Part of a small language model's weights: 8252 steps.
Each number is 500 + 40 x the weight over the matrix's rms, rounded and kept within 0 to 999. Layers, rows and columns count from 0. Numbers have three digits each.

# layer 4 attention key, 160x160, rms 0.0976, rows 126-127, columns 0-79
517497472522449384489448559489531489556476498478484496531523543496530516535526447459463477496464475574543503479427457516548552461490471496513440544511551428515448527588448533526479501507532512484442446466542548542471478513470467550435549592
474450484480545502516501471490500510488473582540549533466474493581460476496443544512532526424443511506481527492460440587570544563464506427436442489450517526499454460525497451555489464494455507482513479565473413440455510531452573468501518469
# layer 4 attention query, 160x160, rms 0.0959, rows 127, columns 0-79
500578533531421516540448530490461567425472490507500527406517565408536471534516527563525491401504535511448497484507514467522460525529494535485502524545458515456438508558476493498466467627434511541458516492476481481537526568529452550535515558
# layer 4 attention value, 160x160, rms 0.088, rows 96-111, columns 0-79
458477541515573537496504439535509516544419547539564519524584533538467514494556442484500494478484477511573533491568515482440472475476490454519443501530459452505510476543510451528510480523500489566476515542577452538484483503549507416495465510
449484535532452485462528578458521543515434499479457457565515481482427432474450487520458460456414491461505497537543439506502572519483480532494485474451500515558455522548562502556481570510493533517555526505499478463488521523573461468444415578
574506521460506515508475534496417544558453400522508467499532454510548522537541365432412472503486494375476495569551514474546508489493448507525477499533562512389503474507607494522492535636533493529513504389512432511637565536494465573482619502
481465456457513505494479508532429486447476509538515488504401517501490454534480557490448511494526520516535512529558493520494479532543521472541505549588484527545486483516590480466467477485520491470480440491557498487562530412526553562518489508
545453453528405594412476399542453493404526506459463501490541446437513475529462472452528555448416547586544444450497480522495454426524508493445511526474471464416546493523538480488507545458510516495505498466553518466529484556519508471452508483
477480483594532495550496490487535506444509472490546554457560485501559499509588490433539470517543556551439565464524508522513488492444524516447442485561476523548496482495498505503553514518543533466558540464506525495506497536510509484462422427
548496499555496465475507517567500505402519490472479379436522438612490565510547467523533510570472466564564507525490476494551467448473605486409473526511460489476512502457581336479540516519521481457523538461501421473530512468505508485550497505
470562474519529471537481486562454537547510556512387550445513423540527506592466527494477432534482477582474506536536523476497492562472492523537456471429448513537476531493461585532469495549508506480456490561522504484545514588578373415578575559
565461513566457466539494469514589444574452477515472483512470510535464596470499494512452450462513461483480514477520414536446497567569485493563506545470512413480551537454504491455476501578594477547590526478477535563495491471417464460522510532
522565493502567452519529448499460321507535490520488447434549522523455461539477519483497479533469503513520520578575489533498526467430440557473551507568497499456473467483522506477560441528493543451474468485431483393477470533491429540453522543
448523532417489524525459518502508535516469442562458581550513503381473473509576457475545446456546484582451526499520556527521482570527510520505484517496563526471515566543495481533498479523514426508513468404523487534496470503480561555588450476
469527462436496479481482461557471492542438542549525520502496513456521439487519502501610466451559540476507505512502500469540577598474465525475491447427473524533424484452461512487490444392477490536462451557443583498475556478465527500531506526
539471487489513509482589508416568478519586495540491530494494521454484558431518452436476475574458520513433425567497528534496441501476528497536516456477478527485512506542532492494527440485504496523448584521476507490489508551479476597524456494
542479468560454474406563437477494443523464495546486519509560489505501489515451573540445427541461467473445492457518551432439485470488605506496501510572522454541440511538518495489493504525493509559463491458503513513434503495495534540491549518
443522426512537485524559516530516503430449463508552480525554485547493428513526527455553453473423501562549520497491522483518509498556473484547499477544458566511500519501515495501493525494547414447532482510562394492454472476431493581476546558
560518577549488464500516517387492512564552605534419566482466435565495486504457501519488490466409443579527485546449484533560587494530475617483500496547408474429458524562520506520495536491469523477490416520497528508500496479415493551522504460
# layer 4 attention output (transposed), 160x160, rms 0.0507, rows 96-111, columns 0-79
474539513535475501552500510452502434416518501473533567536490540532532534464521469497456474482439420477478461490436514516521443504511516580497564523520509555465546540382521481578496489508526537433440509535493486402409485518505466504493560465
395449525500477494568468480491470473398481515534545532472502561441563569462589546429467476404528517510551509551469485451532513480576537543463521464552524519480534501445514481576565529498541495482591491537492443512500532501545461511463552498
511432494463521501420423590491515519522476504497523515576530478513589501580530526546510524491484466441504527423500509552579460483535526457393470540430520416489518562564475473489497433485562470527417503531534512480408580515538447591457494541
501517462466503450496501521604546494528474521464518475476504547577442528498512450513518542413423466442444481437497453463478493480511575533494470530515493492500454499434549459461470566531443547540478544526515562414531500539530593480442523516
533511491465580559474456556511475477585492510514477542514472534382458559518495510554510514498578544478531511473446475512481496486439535545528563529472500520446501537489524556547470511560504490505511550595464520479485483520474474508557517515
476477494414466513415499519558483490546426480517515531449458487477493459568468549533471561554472477502523448470463522569601503578420519519487537456485553511467460597493458458492481524460492475469448447501532460535522507464504568479572494460
571473451522371455441514520526523439552512519499504520454497469422424499552509543524533512476473479508509489474439442577376507462486417476466472545489486505494475501446480589485387487518506491521501476524490493403512475471430478579472522530
446497449493507509500505480483592535495488540430548496534502513493546496520513456483486616519518519573522475496460510520471501524516575533439485556517436499505475447602471475490521552486531511507510492469494552459553533474483510510495478499
465527500431502503459433457470454505464545517552557496495483448476522459502543449465495420514507496475532462509509527493538548494496483489552477480624514523472510395482475520548493420485484447555500508527494593425526504529526476542581520485
492530504562440579562519504531476533466477542392423509484471468453514462509448539451457473597540466441524491563469468472486576494569489506474484493446512471543579438479548516457499580510444401511459462533599531495485515489495530541491462451
432459435515570470522453492518476418517501471499553498472475481517539509520471458501432477509536429476489485508523459485474564640515508408563488482501499522469524531506421449534529524560571529472465580454454479482499494463493428495515462521
428525427499521535466511515449542439427583485488495502483511455531536485520511494492483555443492465456442496478570505504447502526472524499489416586536475496430591480545581482504520555527529492569475512506527493466528484491527543477503532514
605543449489495488509483532563443482462498585436479489551562497430455501502482454499507479519536512472537582470533460402596542518529522488499499543516463530540484430459553510558456511473524460442473454468467506501483465383500500444509504445
506493510470585563515473534538422555531479509469502478481466457473512520470489508418501488454526503465468509559518473612534527530501490554550460521457453541447481463486453476541460408517571482470493485464518477517437508530525495548463473571
541489444540480551483494507537500566482514466467526522507431490567536591492562446489539547496537456501393516482473527473474570450537538394476504505520536489486498415511440526471544475459468465549511499470438468518548456494492485497484542457
540506496516572394461523516557509487484515465512479464432579589496463496467498493472504552518568541533556524458508454412499531570517511416469510578516463533586493505524459489500495457438500564497505552450586467595505472494473469495508466534